Part of a small language model's weights.
Size: 8 layers, width 64, 2 heads of 32, vocabulary 2048, 0.591M parameters.
Architecture: RMSNorm before each block, rotary positions, no biases in attention or MLP.
Training: 98M tokens, 5976 steps.
Each number is 500 + 40 x the weight over its row's rms, rounded and kept within 0 to 999. Layers, rows and columns count from 0. Numbers have three digits each. The size before them is the row's rms in percent of the matrix's.

# layer 2 MLP gate, 128x64, rms 0.116, rows 48-119, columns 0-63
088:557423466506488541514483455526478532571416493444485526482479491452533506521578536502530502447485455457435468576492470455491456472478513478447468506490504452528551489484474568470456559454583530
084:503482490499490449498446482549508468514584491521486418442579488527540421430556478466476522499479568511448467500513502446479554529498506459498517553536548513570520496478576509516540512470404485
098:580449497476519456500482463490512470464502472540492517531448530544565444416424514553559549526560455578516438470605552477458504483488529474499517475466550475505490530467495533513542533517524527
100:528454490413486561534524424532546447535506506502580501486557528550551498514527534593530536463513463535515549508520441518497467459488511449495536493513459476439554515561531494410535523490448503
102:476483532517596496501419564525476549457555412507497483454522529479548506507523491518568480555476433491524523552532483490484473525489529492493503507520537521557509560570508500548568435582554477
097:449441471560475505557503485467507478506404463562489457483509533444495514499505470503478551503427456472530472526577476421477512414567469555529502533488501579462529534512567487520546533509495474
106:491520565466454441503434504540556516451471480512489549548496542514536490560486585516498543492525585560471495571539510421467514503487553491561460482482490475453534514504529534444464436514520574
105:508425481501479467468497504513444468432440481518505519425549480572527465561455444549494517479520500488558469559514549492535447519442544481416479549490421523518509535488510474412517526444483487
115:456468479478526459485551581468541486504556457442427559509477458455471483517591491518468426499494519525483457481418420546489513535570469552469504549521496507483446540507543539511508507528534549
106:445484437526490550565508562539463447553522490510464479415539504486494528419483534477544468483525569497525517497544477536561523558479458447439563546444517525509498539503506512448526548473480422
113:485469508474541535473513555484560477499439479555448468528497540431451536550459421484484513492457504535478457510577510421498517530510542539491471585477451525477464507521563524456574587516507485
101:477475444572459463527520486502495473596491514482498439464473504439565532484473417525541510434454490426481461490526484533501529452492519469555529481480479562460482593473517508594470525500505540
101:480532476509544530571484533483444543535448468464451483539520444543442492477433514521506523470469494575528484507528486473536504482597475473494509472491437496522487462466528535491530469487586634
092:496502466516465543487476456507472524563537579429532525557531516564506530494524509502423540506470473539526551437479580519470495558487502530484499406494446570548493471482446491462429449467496534
105:478466506536507469518467466502500464607488474441522474464565499495584499545441463474530485474445438480451474464459514511497495526505500534509561470575558473464502545424459433510509585446496497
101:548502476425523547503516491478466500576486500471452479490419460558471531503548497486592470573479533499500413516577525550469462456539461524484513554473444536489458521503501451513507512408527513
103:467466448456453448557528469472485443517528549460504472553476517444481451542492532520506472588498461536495496557525394489573525502502450521434473534573456493515570520520515520508575459498497503
093:528520535511524553488539480450453425492436518547538491571526460512462454444538499525506547542510500484423549516470512457439485499559517525501499507418446501508514439451517503399446444523539475
095:528488483476479561435485525445526531496473501495457524482434517532496467442504578527458546475450543501518479501586529533590511440493575452496508494498453524487454454499545522467537476589424468
087:545446488453429433492470537495542473462546500570578476541532460588523493472482468541492514540450492525527526506546582507427498468452495498556491448525567497521503492483434442489529529457543509
099:556529538554539473514510501556443467513420460546554496492537505508559454466446482436517471513543581597574525494512462489512528558475492479525467509485555470503560454545490467480480505465475427
105:544482482478537487496544498440461480498546507500525540499456427495438474494493485541536479407463490492538525499574521479564455505484409481544424473421540491470519449495443486506468500602533484
107:488457435436483569505541572486467467500534494550534495420573528554523476398520477542527469496562498472501478436532499571503533436537525442532506543514482525508478559441509492494456537522502506
111:463472498514436517484455445471545513504519466522509501533551506515589529520454504481468561441489574551551584491514477463502460524484552468503500400475477604531531456492564478475520443489496508
101:539411510448510526546467490507435520476492499521531506514571503477486532489482550535577488500437561483543500491520536457534493497504466480433558544554606431533522574447551524511506520540459505
101:535498494498543470482465506535439454526549522513573515470434512447569437496481443454495414485624489501489407496477557486479520491511522498458448503491524440539514520483503506478547526521460439
094:510544448461521557484486497529542482441506532490532488513487544489546414489486465507540473502467568449480548460593525448536500512457552546499502506513469454557496460480520509492409586578529553
098:494521555521518517526526444508492488527439498504514455511458551455455476488497564449560465502394556535492501519479533466499480454513433538472500443448526455523535504548501531568499428464424582
106:488470521441509529422538525490497485465503519539542473573514465485508445448486455504530495432443443508534528518412534494545554469513431498556514455525553497515465552449529495576490564514487420
088:468453514491469415552492529450554567492504527437532485495470496539570461526565441427453529445498479379493484501497533477445520513468465472559462487535534471483505528498502532485558501520472442
089:455464447485537526404540498535563507511484425535420556427490566505509476509426426526458476506539461565502503549488536517476499528516535460516511510491464487420479517415515521524525540523478512
093:485455565532524517496499514438506554485426579520492447567526488466497459492557553509530441510486553408554545475491439509455501543440446503558546495541498462466487515511498460509455457480474569
107:494475502440521556436552524574571599504480520567492465425551457544544514492475492533550483510529515433556514417510482511529505491499479504475453430554481511504452508460487546507519498568472489
103:522468548480536478448488528541555533539497508501523539525530485551515429481462535560577529481457479502541562528495527550422467495481459587495441468434468508548470568481419475511469536529521547
101:500451502568536514534507496550492469617470499499493506470483487486481492508453520497474513412519522495541498518502517463604513523512503447551589517495499535535565553505539502409482482453490404
105:557466466456512516390565550491482586482490508481502489512501460515534457515469556407522439474500477553526482454588465544463544477511568511575458479444477486496480498467502493471528515524454485
085:507515562474460490484483519470501437485485564532486474566483514569487546599549452513473488472490489529405529489541527532561541514526504524569540388503505568496477465510485477453442525525525526
100:496503431410471598495452465474456525535480516507491537472464504523487505519445481549536537547517582514550543447565490528518505477462515527481430534476478513454437544466451552496548475563464548
089:496474484498544498490514509585507509495519494565490473488471547523422470553465494581557445453512462555531551529496546513517447576525450488503487536473433434550550492477479547549456529425514554
104:579473463505465511513443482437527479506483459490544522564471497515487520493523544496476504408540574501446444521454487520556508419534441516479473479420469528542471554453513456505545463470495416
107:540523578546576464419530442515495579563506431541523498509489458429514493502508529445493539455485510513528479452490457468554457479413529524455488494546486458554559519499530497550478461450505507
080:536522503576502412602545479519480532497544470490545525404553475493469487469543469531519471547461478464492503473487488517520565535479511441465532508584475526494466480511546429446414487489488487
106:485501501500489442428428577532460504452531542489474571546470449504396486521515514555435499407505472550516545517500432496497524484495482477479553465505473527540485499467505532557581477449493506
112:466456456487541504504512452440471538550546611496549430513503499547530503483539558446520458480448492568477514483528505506530465496464541513469458438544506442513472530392452480557527473495516464
102:487446506440464436543451497554541398481545497496551558508495554443541556518481511562493508506529481543527471539530455458436457603508444516462465541496500448489510488486505515481507455430511516
099:500510513467475495543469489475441505500498518488431519504483496525484465474443508596536461502536499497573526492394486519558563454536477436551459517580607545503507482553479505548480540494503450
105:528559519518505453394579450471485501582461548490502464546445521525488509499465523481549491483499462552515485444509501513491514548505569540510394499541437431486437499441524468496536494473484524
106:531464492440536499518468435492558481452538484455467502539439463496512503554466515436425495552463481587506458441480494449513518569489431443465509468484475492470478548521529497470504422576501556
106:602480523501432522536424507446556458518539442516483516533432477544460556449496525492485485472538542527511483485498449504496534580502478533522493500499451525417485475471456495454611491492457468
099:461463447594582538518464463434460505557444537541535505515542556513529471473539489485513452481584477520536529490522475481542578504484575497508475438518524578539475522515488491513516476491428533
092:556537449431540484547527437462561462537528504478492589485564540498449516521471517491451414535516458514553520510453495468462471545486559491473492441541511435480525531490465447484428544508498550
104:450494489494483514510464522515463526440474480488504527457515555466490429536451428533484526560529442561508598458452498458557521517489450516523509450594455562450567477449479498509479498567498499
106:560496446519491521537490513529518537528502496515505502528538434544418545538551593521502478543503545482468507418506479446518547529405441516461526467471481531461512551516560476488516463581431499
083:484496494507562535510476516507506476524464454432441398523493491463470481485569571522420459545467426500576520505501490475514531471450563548439478494496458492486417561526489470487529507471515562
112:511509493444520536492518566438564519429494522464431459506518440481471455443512534521517472555500501456569500474493405496493544502494480479479475486465456549460405506473580479429548509526545510
091:526516471550468512503514479509519492538498488525442540537525504492520469507496494517418538531467553464528478572560523555475502560540550571473540458434380525491469570457544541511497446522455446
098:456498411542498505483570535476526574474486547505462448447433504529444531470548491474559467475416498519457531460463460417411546487485517514490496530548506525481501431471469508502517496568510478
099:489477510511501391525524536489476446503496542562413531494496460498444491504543495501543451529549448484516516531450460532474566447553485439519473521473520472531539427467457531550481457467509399
092:561440458512515415498545483471477463544534510487483492520575453529511565510582568491541461490510507468566446447476474451451494413426491431502485477496447491475538449506505551520468524493515480
096:419491451507506494493463505538462471461516487439465492465524481556505528524530510471581503469473447416531505542502469488494501543444561447450398564519460449517412523519474504539507548553529521
095:478551485559519518531494478526414533503490503567521464459502471520551479576499418450500564544530527546388506511443482496528499521504473510457532497528475590532513456508490535487497567415501504
099:501475497537507556503464433567443538424460580525549570502520486528535546539412448475502534527497469527548512503510485439465474513533520529446479558467566474493516499494569533534510466433503451
096:527516515508475617494413559511482435492481507488516535519488479513500497511425504403614493525482508523547487474512443544495543526521512468556560515541503463556460440507561502518528517466510526
098:453531496442583492540509437585525473530502488472487469481540528510475517502498507526460408467546458502555520496515501404452525545454528448517556565498562434479470499507497512483476493530468408
104:498568434489500533532544500454541501486507568435441498497550470561493540492417486491456523547491491548428448543534527520572519516515524520432553463444452524514500476518483468525464426569488465
090:545511485556513428487494506489489427536445447452449515513424497471464471577559504524483507442513512422507493475415463470488517502546444468476470517450485539540531537429545518549485532438553499
106:440476542450548440549505480461490595479550480449513604417505517536472509548433509492456501462522487484504417513444466507496486516504477556544497482552523552499465461475503485549536468528495437
108:473460529500525458530495494499485457492457477476465517453497500413548444512568514496436505452450506487523504569465481439544576419401461454497541538474503486585443494480562492501541527492516491
107:474494439472511506516487508492456539531506425442540413451492455492501442545520514470476481517448532492605475407531522483487474507576499539500518489551489532518486559516529419501478583549470527
098:562478403497520515498475481542465547564469479483425537512469557382494494504499527496487430481485499433519570468523420561539551492475423512462554525510513487496491525474523451509476495494519532
094:494552490446478465543512454501553494435523523546459479508555524511526491522429460553531572577445568481473493514539528523503401455471539492514470466546561513541426502525463444475512538528511546
098:455515527502501561537473540451489552595530509512510505540527461522513540446528509460471507484530436481529494493467517505507548423545439487495536457623579489496526421475433464513476501499558489
# layer 2 MLP up, 128x64, rms 0.116, rows 48-118, columns 0-63
094:512477480564516488404530496530459480544423526523518518493478481540604542527500547514496504449479561510484493452536526553517537575476525510531501509515509478517445534432519467503412599450516514
110:529556534476541454516449487499480501533462482481517470462558418529439480483615521470480494509523519495527461548480586512488519479567484507458505563479435489548533469522520531528536552409438483
092:523507459537563503502527506532486513583599453544396476505563513464484469451442467536490493539490498528477479512452509450485515486587488499597523448555507449427510489532492541533494505514507476
106:528460495537498441548614471441461562534528411470553447563494495438477523489445481551524450535469543543512498461508520459461535548477510508488502528440500476535457466560542466500498449509537514
099:434547492550473470507483512579538540571554505580487512480512505515457535577488510485501548421528543493535493485479565487493482537506447493499456464487490507500536388524513562523526544474419452
102:505487453496405550451483486442526485498478554526530434448517497467513510491454514486546552465518457446446540465503505432482513462481429574493443529461474569444510531497528478431510418482471461
101:609474561476575447519483484513472533458501513452430545521553490460481405572484448503485504575529437507509491539530505496513509492463546548515501529438517455547465560442528509495527508536486517
102:444484525481582507484546505460525531509529442492480460543509509412466477457505473506531466514459499467509566450464466518504515437575492500513541416493563501540559434486543543583481563544536496
108:559450447525548486478500494534557555491407497528500531521526479545542495460463527516520471463518491513552470501539539563545534494376519456460488443471515463514547501535479431457512465423509449
108:576501477488512504511527534493492423490453570513448519456540551487545535430458488506550482438553490475489513587475508512547489488512507520482525564498410543527562553511488521418544522474494425
103:508475467475453516439562517496569499457547474506480493494494440504540578475486456476511517534438531477491586509507457458412527512537516564487503507449478416464527549549531586476447468538524482
099:444531513547522470491507529514489593491525487487496482577454493524518508520549576475461552490469517454470484463426509441517481589477513454416486467501461565475413506426531496481484560486515529
101:547439435430492550455442521530476480480535500467500518551458550527594543553472494462468494545478513429422435529490540516475522453436544478456467493470563509545487523537495541465465533516519529
096:533449508475450577489562557498518486523558486553464479576487559519471463424396510514477530506520504510528526540525517497494444418466476538476515415481489495473523429476413492485467513523481504
102:542442500463473491456569509432480552452452523523440488531412414479481507520534464467513461517522520467523571460462528515490566500488499505557463498430455561512537528505555540477489547580490477
107:583433447474486542553551486551501547464576587511482516514558523465520532510485521510552475548454440508458456509607504543463483495526517435510464472453486491464537529518448464560514478494498504
095:431533492517478462510521479485465497535511488509580515537490505485513460553485558465466528580453441535520492489490460489610524463504501512466438570583440493546517419510504536498567430508513511
100:415463467556514510470532444520490520395548411541506460516470486537485511521490533519457528525549518507484577554500429476524488518449566463516470535533572546513531466559535539498462508469463518
097:517531404505499533498532532473496498477493490521537500477545510470555500460561460420526505444466503540438513440527505485506545441522497472444418505587434470514467498466491522500445415545471570
094:500500566449510526544547581415489497507551506475543480519533516488466587576484470520494510528420461484537478444471522470455546547503520507514467542448475520428510468501536552523549540577528462
088:515478504536539506491459459442438542448467525421556543443507435543422515461435512538476526469470482554492536536511466539548522524505516458524495434526435491526492442524467458436500537481422529
116:472541559499441466512537534561521546514449476506484530464516558512442508515575488458397438574452453502482433541486534495448514501530543522481574579531476525508530515519554496535462502530528471
111:546494507481503444499516434483496522544491460405488464492449498502464534534507523496482456487549528511529514553518447450419471559496471593457510571496484394487502538467500504516583569524504534
106:493509510429484579460486491424488478532493506529542511507525490567527463476516532405534528497490463438507489508575586460490533473564525482474558479460441552555513428517552481511435471503524539
098:452458542503535481554467498449478492522513475558559438446547521545569527499453554499550488561460559453531514466526576495525533476475473429511509542474584457531518554458536531498442525471530527
099:511466513520466523576537507508543538505427486468460473471565571548413477474483521559498533446445499537467516512524495528511526525485439510522568487427494594480500503576500475552505541528521573
096:556491479500488572460550489416505519499526549492431571509491448500421551493502515433488480518491467491492428534517511539507529464542496450487446510456487495499427567428493452550517463511408491
097:539475436541538525523486554553426500486484481558571483513483535502549512496470490478616528538459515453504443442447412535431475476489483533536461486566488514559506470546508460540504476475502532
107:508530551555477440628451472503520446477525519516469465469468453521540491592459530536441557527496543494480472511503475515554470545439535498458420520521514495506532527565526528490481521455560517
087:529463525529561539485436529470503410515499418545455538579454464439451513510479535573507500564524511525440539464495574489539500489542558538486507472457497539525509505532551499556450477494522553
093:530579503532500509493460465509472545411486446529540487515500503496544503466431573489440502506560539468493504447484456507485502508460482527547549529520564572518525587508550484469451536555520406
096:498428568498499503530532486411508460485532503547499416496494522537486420491519550437515474487447528379568532505482451467515572491509488460541534515517552550478477513519512426492484493494539534
109:447515476468466444492466530447451479508444513453530500541490544526435526530459482479518496521513495476432468535512569548457585529476544506511514634534495505458542494504572467471501552426507508
118:547507501489545464486491550517549476525466481412530495543528489515474494465579545476512418467512539487484585459499543482397540513452540525512491447454525483437554521568530488448544506559485523
104:455486584487516483438495527430508521501524481547455515477515481530514477505522506551529544448498473547504470516472580552457495465481555557482426485465521498540459474479433599434545529538530422
102:496524477479553520577476524483550435447550469500466504539499567474549481387464520546491465541516493477488513490540544472533516577494521492486561497505551486532489518574617509455543456509488516
090:410498575474558554476446507500476454523527463526499466534476517480513536485518475530435519517464499524479512569482586506569538544496565544468553459505578479458435484537506458510478526543576483
103:575475469433488500556458550482488455549482458545491550490478550487539441498458494514470476511534570549517567544570464581549459486491508442505437480461540486538551537469438490528503450550496488
095:577515486488512437492539466529521492501468492414505522497549508435507501496549517462524449564511452490460521446562465539432542434484435508508571559505554490549497523442522496493541420545498446
100:507476456477518439531480450474537524460477472474533520523470514470474612565497518495475511387458485531460439466482522474510551488501452515448454460433448467538481571544519429548521471484487472
101:553458506547542468496523557514531522490457462489539512587473521495542460546527525466564514483553497466477444447442501557433434450428464541473462539471586462507504519507473543437504541483524463
085:513478522564473564462571538509466489494488537495432459476580510494589565608505542499438550477536483497491516534470460487465498496512518455466510480491478510446441453476470508476535425493469428
111:566545503547458455434477465533469480492558512554530514504470481478491446526515557509497511450464573481498503506488430499566551567509498455469530457556491495497464516476520469540559547429386532
098:527482473524539431537543451481461467476516527504454490459475489514550545536539521508482457459504460530534502542475429429500423518532517510513456422532516509584457580415466521530518480497589487
095:525464551387469448526506456487496468540512493510536559468565517444513517541471479524469532439506405518438492512520528518474430552451461467481451495450515522445460527493466494450565514535533548
095:541470500556470462476522518560595437473477490449454496567458544469471531515519505487581551509459579524445462497498472472483500559508454490487555477427452442539567513453547525527531522525499507
100:518518591463510459509457460494522470501500501461490556501443503445472502512557454484445500468431482525510393502449486440460512501568467501549446444534433496522503543420454521519437504498516550
108:469512480568444480482553556549512506505476464563546536491529500450519516476465541544546486530572461484513493506537438527489466543516556516576454553554465581504539512507447546552555562434509492
109:546466522488474463514388527493578431491527430535487471506429539449468514537520488533466500512485549528525536479519415513512512530499468548491443479543472501473455462555523461487616508532488528
101:583497509526475482521473502429488553423488454487550455559505454589543545527533567435518504547504559494552467536514482484515476553450471569524561441503485500478475572530514500530470509449507503
108:502589551488440467526452486478467459489551414511543461482471536520494474465461474444547558474575554506505562506557470489550571516459491516524530540438547500433469475485494468509484540490481426
096:560455480459504515501514487457532506505460454525555451529444463537507507421506452485522404418493556462489426545612538516495496462511509468536501545426511473559492512500517546457515505492542482
091:483482439469556469532521561451456529480509456526514463502505589509503527495517505458494479555487512487499552500474583517471449516473544423504524487637499572549470466489494531518542485511580466
081:518427496476514486532468546495510539542524521576535413552482516553507450534558549459467547591492539556520488557540520449521486492462509575529563572549501473480522466501524540506489469535552482
100:419483571498507501572479473521503522476497523424536587527521528471467533513508514525479477541510489503455478512451459554497476497486516532513444447465507440416441447484573562480526491503401546
094:536457530458450501516497530523491536463523456522559587545460530503455524453407540586449557480490548506449549474538478473510503423441504500509477466481471470465507513470523555492543412506468459
101:460491467566557423533483489509474549538555534458518464511465511547462481407545458495498506476433477497398480541519540481483517472527486568434448496494561538480477472496431503564456525539496507
099:475430416573514511538494490482517544479502560560421452491467473440502486468442518427500524526494549490477458557501484470606535438463438511516558506490516490540478495469538469495511458474485439
091:455525533529419492509446594577513525532482439577439488463496557560530533521503486464482504446469514522540507566446480459494449537494488512454495498529542574535468424485502544513552477499479532
093:417480424487446506486450476563514497492470493448459487517476532490523463574532473545447476416444485489508537529428490417561443584451521497499454538488517476540471535516538474506517530523452516
094:524462548543482487441520543482519484477408512530509489484559485462446527505540487423536551471524498498523537427551455538515473479502536544486531440456565452465499397422552505507541468539477496
094:524582533438476523530504523506494428510522463461420546574535432461524492475540493519448448536558507514444456493524450457448477436463485482517490481484480459505508437515376477520501517487488518
095:523501466473520499532506504524555458481470504469525573574538453517491580494508511496503463496470510510478592527472504492504499550445385519456580472542502454571545429529509490488532440428479491
095:488471472553519478517521407529460473516485544518527416462533513494460528586503568499430471422464494506464565462513475434520456525469545458533520545499543506577471461523520495486535435451521476
092:465500479517498540490521452462432444500519507540520444537467529488549483509527530494510516467483529509597540620444444450531491509507461453439506494512544471525507509490517600479542515490408444
092:480476455506550513538569526535410491510513571483518525564527474485471556613491533535479454561498550445481522554520447515448457515447478481481567489488504489419469489511489575502491514511464535
112:511406512514470474521482584507490446543590437474513572517555514473564499524571528541505468519448511537474547522469458515516465516508503493476516488528512437514551524439508528503503459425476593
105:494441561450438499573515489532572389539501536518488480536557500483491539514511526488473495461511483481454519464563478586519434534492497559529582484507513504463503501522450516533499451520537588
103:505493483506485561532474488481506509457518398523433464496430452469505462550483597461457474499463545543604508533525467492477451502566459503512464550538480506468422492478538516497577521513463495
091:494600473526539514506559464497556461530442443532565436445457476538478483436424434520479552489528524529483549492557569453440502477536515468510467518492511492488517491503491473545519507441430463
103:492457484545493499529555559515537517457528473439464464521481431417468481516539558561437496462436459541531529427482491542525550508473466515449516471479451537449513509435431512533510426534505537
# layer 2 MLP down (transposed), 128x64, rms 0.116, rows 48-118, columns 0-63
094:490501484521494502489523517470490489621432501472546530506542502529601469481542554519478526517472551538523590438560532518487459522438435443445536503485508444551551515451474505525465525474508513
107:513503510518475479477458482467540493510522471445420498547556419548491536460542521451528467474479473467515491496485557491523517459597510494444495550400405468557534499496550503509493493423454534
096:463490510517512495488478493529514463506468411455525550509491486484493542507503520522529529473539527515430464557545521568446516555416505597548488496518540468549422490601537488525497515422525550
106:479532542447483499537448474528509480469525491498558452567486556481520557507530569467465526521556439468538432572520488569489490487541456485531553423489474542539482558468483468532405498451481476
100:501487472419449522442539539554546470537551494534461397482515436481515466531481511499422491477482475512545533474471558487492512559526413515543505566477512490456467477522599484472499463546502474
101:465492495528490552461549521543570503474514465556521473546547490473503502571509526499520535503473484456473596516515509421539565447503519528509454563426508520431519466536518451429477489462477411
098:487589475542475468465509490493514516498514539530557548483418499484476484402534497456554502526558487421527557443474493550508482488500510514392513520498501562544566442489442469506541481543508523
103:482466489510463532500477441497466460534479529432478462509541496510421547536585420519519527449537433494521511532519455461485524493479514518500522526563529469556525559514602514414546516486543441
109:534462464455523513491542465451532538525497529428448431472429475422436462520520480465473533484492454560515477495485497544457508510444507559435434469530464467424452555427500537525464496479522486
104:539485491555469530475572561464481447490467577464474533473475486512486520401481535517538472435473470511441537536507472490553471455545501472473541556451429505508472537527562515426556532479553532
106:582613510463466476486510534498497440520444527455506596514536467581517558494533554506469511497479512517539539557513476495463495451523506493451420458450521511538539449485508485483435509562499527
098:528475531550488505437495523501488550499500545514428551550455449522432478466470538507490474549523572536463552494494566461514564528504507564464451490598473492470401496475559513490492470438518513
102:440453575558560472501594434459503496548565478503428509481509496468491546548481504544472477496505531517486462495489548511555496453542543521520479461537482522516570492437543532471535586495428508
095:485592452527493440537490447461485489469453502484555539481525439445497511491513496561518500542537528534519480429501434491563507535503534450523465603521519434481488540469547495575551484508571495
096:492479505496480498521476462503415474548463481455515444568464472516488581469476489482532498466450548473530509450398511502421488534459515504579397463517481579474522514466466528564479491524504496
104:538458510576517482534526479514470540467515509478541505464548529447496563503542549527448463556487474625473513493528526510439479553524491457467553441490487521455589474477441554506515575508472506
101:434517509539455419469458539520511594520496491501597483507523555506548500439442534411456480598539473450476538433458500529551487473541508473454487522490506467492479447476503518520513531496510513
104:518425484488469498528466559536502499479507564450552486527451576505482464531543513473542498481511465409527430427444521482467524418552498458546537444493479389469519489487460491511474483529499510
104:441458542486513535413480517497574484511551508504532539504384455523448503532532543560514464488492477472482489502541518475467575533555527493436459520431562522471544553555514465512506506524441472
103:579459528480487457457526480535476489544481512539460570530484496447450499451576500524523562457536457485508465550489463493529419507493483480492595517517527500500527531510504468507379542430448527
098:460579472545425481509447535458511464441542517425591552528529505540447498492542519525491435485507492522469525504509429488496489431563518504499532521423482545541489493495487537537570469555501552
111:517394462468584479453501469472467519466521487516541453535433433518503486497465530564558545434544493495533556468532463530533466526499459470496395479448530482508479475489433530496511523510501564
103:523540540471579430528505501484507482535509469529565462489536586584510501485449427459565450492509550463552454531529493524432544521499465544533478521518495447483546535464522516414479510524511556
108:517500523556447557522531481494510486468461505492461424561547504454513466499618419470471533555536524504532549483510535502472409454503534555551435551521527442471526529454464472507506498524528513
103:518574484553484455482416446514477493508487526500578459469490528533559537520526487509542513524446508483432503474545583476464472467556491436532510582490577479549508557451500505495523418518485536
095:468497483492475560478471471428406461500473494522507478516491521545429548450586459503515508407558404491468497540500493474513524525459521511474504416485564588486478505481499491518527484554454498
095:453461560485462411582486555584508489476543465548483465545536467538483504480562488505556501548548494562555484514513444580473550527566506468526536468487555502468563512512499510487536473458520494
107:556545513519555540496447477488498440515452481555457461548502531497560474550520493446537442554484457469498486469529453522517514429442478498472400438543499467510515463552553521573519464497454556
107:519521531529436517491500531531491521495475499531424601494512485491505449529445479494485520438438526522501526498448506474446472524453479380477576514513532530520518522485610494532507490446574465
092:510544532470376536402558560502467519440514478542524495552500501496526482465514501515498437499480523530478528484517514531478480501428492457499465504462522466491604527523453601481536470467548501
092:452580460485523467512565482565487518576457556556493424474492463487466454539545465499536507521468511534512468558437515555546504550510426523505555573467533453497503502553556505514535483438493494
101:518493538530480448474442517498506540462468577537549502547534495512469503471555451472506486544491469423533596477527460536457495520463494528586560539514557525423507493532457454462425492528463545
103:546515526404542494476539518494535526505423510501460432515493463483505506430527472502501516536529573475543464475517600522446522488488530505580423460516527610512508510502484461484524472472552464
103:503476513540449510489528401506511549530448537585486517473429513498557500513429483558530553499569517485481526560512455505548479504575477468573480518471486492561448533463432477547472501448483480
103:474491526542519535483540510477437517477462429512492471556544533509487472525502464554573578537449480515470509449432533573534530527459507572452395469538560500500469467521458533474507490475541447
104:482549495517527531443549564470484469513539515462456601580497483498510534452505522493502508494442504531448473484480557533586569543477524437496487489475544443474553503544522545480460495581430499
092:496464558481574444441440562497516518494570593459399508481524505466479522475410529489480516470489446501467512438548504540506511502526508434470483537512419508472529525468432492511496491507466540
106:497493513506540485503488469500536524461519444498583493545473463441485529530560539499419533479477462420506498477497582441458482487548487429454553464551463446510466481520523462444489613501499520
105:519447462520502516448499536529500549448490506543621458444524503531537467530543512520458528463476453553562475581522531516500475561464421473482422546529485457523451573497519493473506476515460517
100:456451521478495494541554483543511545543489555524545557494586487483542520523478483492552539491515455502490512472483458521545535426462534475480509463427466451542492385527492489489444501473515615
095:537471511494594433470515574562499480544447499436447490532457566472506506509473435510538509517533474520474441502475411486556479456474450474488496564497463593492502477514486566521531469475481462
088:560492531453507392514523463533486452540509432474542502452452438442502557488511507537469482472523449506494424507468466540452500492517519533505521496473473482452434442547521473454472597559537469
103:435476436499497486607466477461522515465450511494555521495508458474503505489426496509483489552507516531592568519522540485477432480492509455459455548530436485527423456524453457468449521534565482
099:426478421506570496509511516467453488427419517494491544465529456452506446500542565452486466426438459501490526554484489426543497495472456569493534500533541455454461489436522481527503503499531545
096:528532480495512469411561598480527559515565500543472476568473487533589497472488551509438496481507443514509478475538474454455486479525544493542578496473580550514538474522516527559488537498472458
093:574465483443489512559436568448542530508444542503493518531502483429497517505551486475547575506444562478550426502485551496471552429451491523523472522563492457496525587485530485481552481503522498
096:434505541514590471530456510477540487463535456504525548449508530501614556522493527477468560460525409525474511465455519467521522546545451503481554443503486534490457557476543502491520581508523466
106:510483466451462470466435523462541547509579501489503471557506510542520469518463483607488517469437540490502490415498554483531486554547473505502406512526488493523517483518542506451426459462513406
095:508483428526452583458490503472535569538442501451494554506506470452506504486496455525526605590504479487503434502530546498570522453476536555524528475474476491468516506463487516508471543455420563
100:518493473564551498538484493464526571490521458496481513538493539556451462535608520518526474495519537537583537503462440422456547586496468525448548533484502505512504540547521460590477469509504520
100:501414504526562508398533534527474504483456456452446486567493448483465526520471479510535521483473480541443456488484478523452445507574506511446480484558465489434507559493541513530555403484523471
100:469490469492505493530502521534446464543434569438456454528536531497496438542486492549568548492472494540476572477428502438496479488508553584500450505591464523563526479517532531550501479528446464
095:485552496423531501474512592482474505490451503483464434518467512477483529495581578536470434468475556483490469492536446543503466506456483398535477540527507541461544521487456426505487443560497469
084:496489469451538471512426448439494543539494494460503430500453519579494548510558515498387523519438475499520459530544532524506489510445514445434531466481554477530485466527533522550470586455508531
096:510525523501547475469499499568544542496452544438512481484475540598537536580535505488468534529421496493466467494484525484460530507459586558552461559452418504522523456488488446528527510575487493
094:506583510523457505449428513448464503451490495508589456493505494492487430439467474450540488582574502495510492437517544469526480459506452481519483481515565448451503414509480452507523512553556466
105:523443515521453481483461492468536543488481500467484509554430544557557491449444535526489452532509496503427527538444584428518428487510513589528526531466530513498429493481467450518421494524541477
107:538471461487460489545494566470472450457530504445442516473493454511516483511470502425550498592438503458470515532418454531504493500503513547444496518515456463534544423492450512486420446502556437
098:569511473488473539539472497551535531509453469524450464498548494573505483505540412489450452498500538520490468481460462480469450555523618440471464503480488522500459444518534440530500541603502503
095:498522510510479531468484505455437484499495499504497498568599504430446535462498467531511491576547447483521494527571443460471490509495524513488406492490417462485462436518458522570460560475475567
095:501448510514422479552477475456503421495405510479483429447551487465455477512488455552500531519457435505516453450531552535548437592484444527466527483480491460521521409479512487525485494488483506
096:436454490486450446576445528512485581523479439498486435481518509482557452462575506454477562452548553501434529536492514565533465530474497492514537477554463511497493508496490467438544445520557453
097:471559495488501499488484544464549499503531478537461490505525546491423451527484518494453472561538536479452588477512504456483434517432450509430454544485454413488486492426459495401522525502452529
096:489527489534583452474446498470491550497506495457517457467505530517438466477514571491462465430503432565524467417460499444515569484484556465550524498491484413476443483487463518464531450562457495
096:490472445420523453439523530501581521443544530504424580512546508506528528493463460508499560559506429475460443517530453495540513554518480507570549485503436551512507554475477533517472471515559517
094:486452518499543520575547480491467528553564547491551457574450486528539474463481477521537486444508538504538547539567469505468531443512589460468493478502482486467439526495515460457531566583438477
112:456498530453460574500473509478572460455543452525447498507452447487472460506463516487548510468582554505484524527533546469538496438471464432516515524495494473492584505530403536463454526504429453
104:487484501516456516533498500579595494522430523511452533562569594431521493503443574482459510484487497497440498518526527559503476451498452583549555479491479478471427494560500516483506483522516521
107:445463482506502452551595492508506455506487434466518532471479523470577458431523587478548501471432494522512491491570491503488458562567491455484444497517510478519418490462499471481555491420516529
094:487441464538501495466508542523590452510412457508506474428430510450536443450513527426506504508460505471579507478548535517490459519474531426520467513534514490462482517474454479485540501493455397
096:491540525501511474500450515502518487563495516609497465476535526532541516492411435441537457527554559508464458581498512439474522513467488473541483592520535501497550477519555471486467572463518449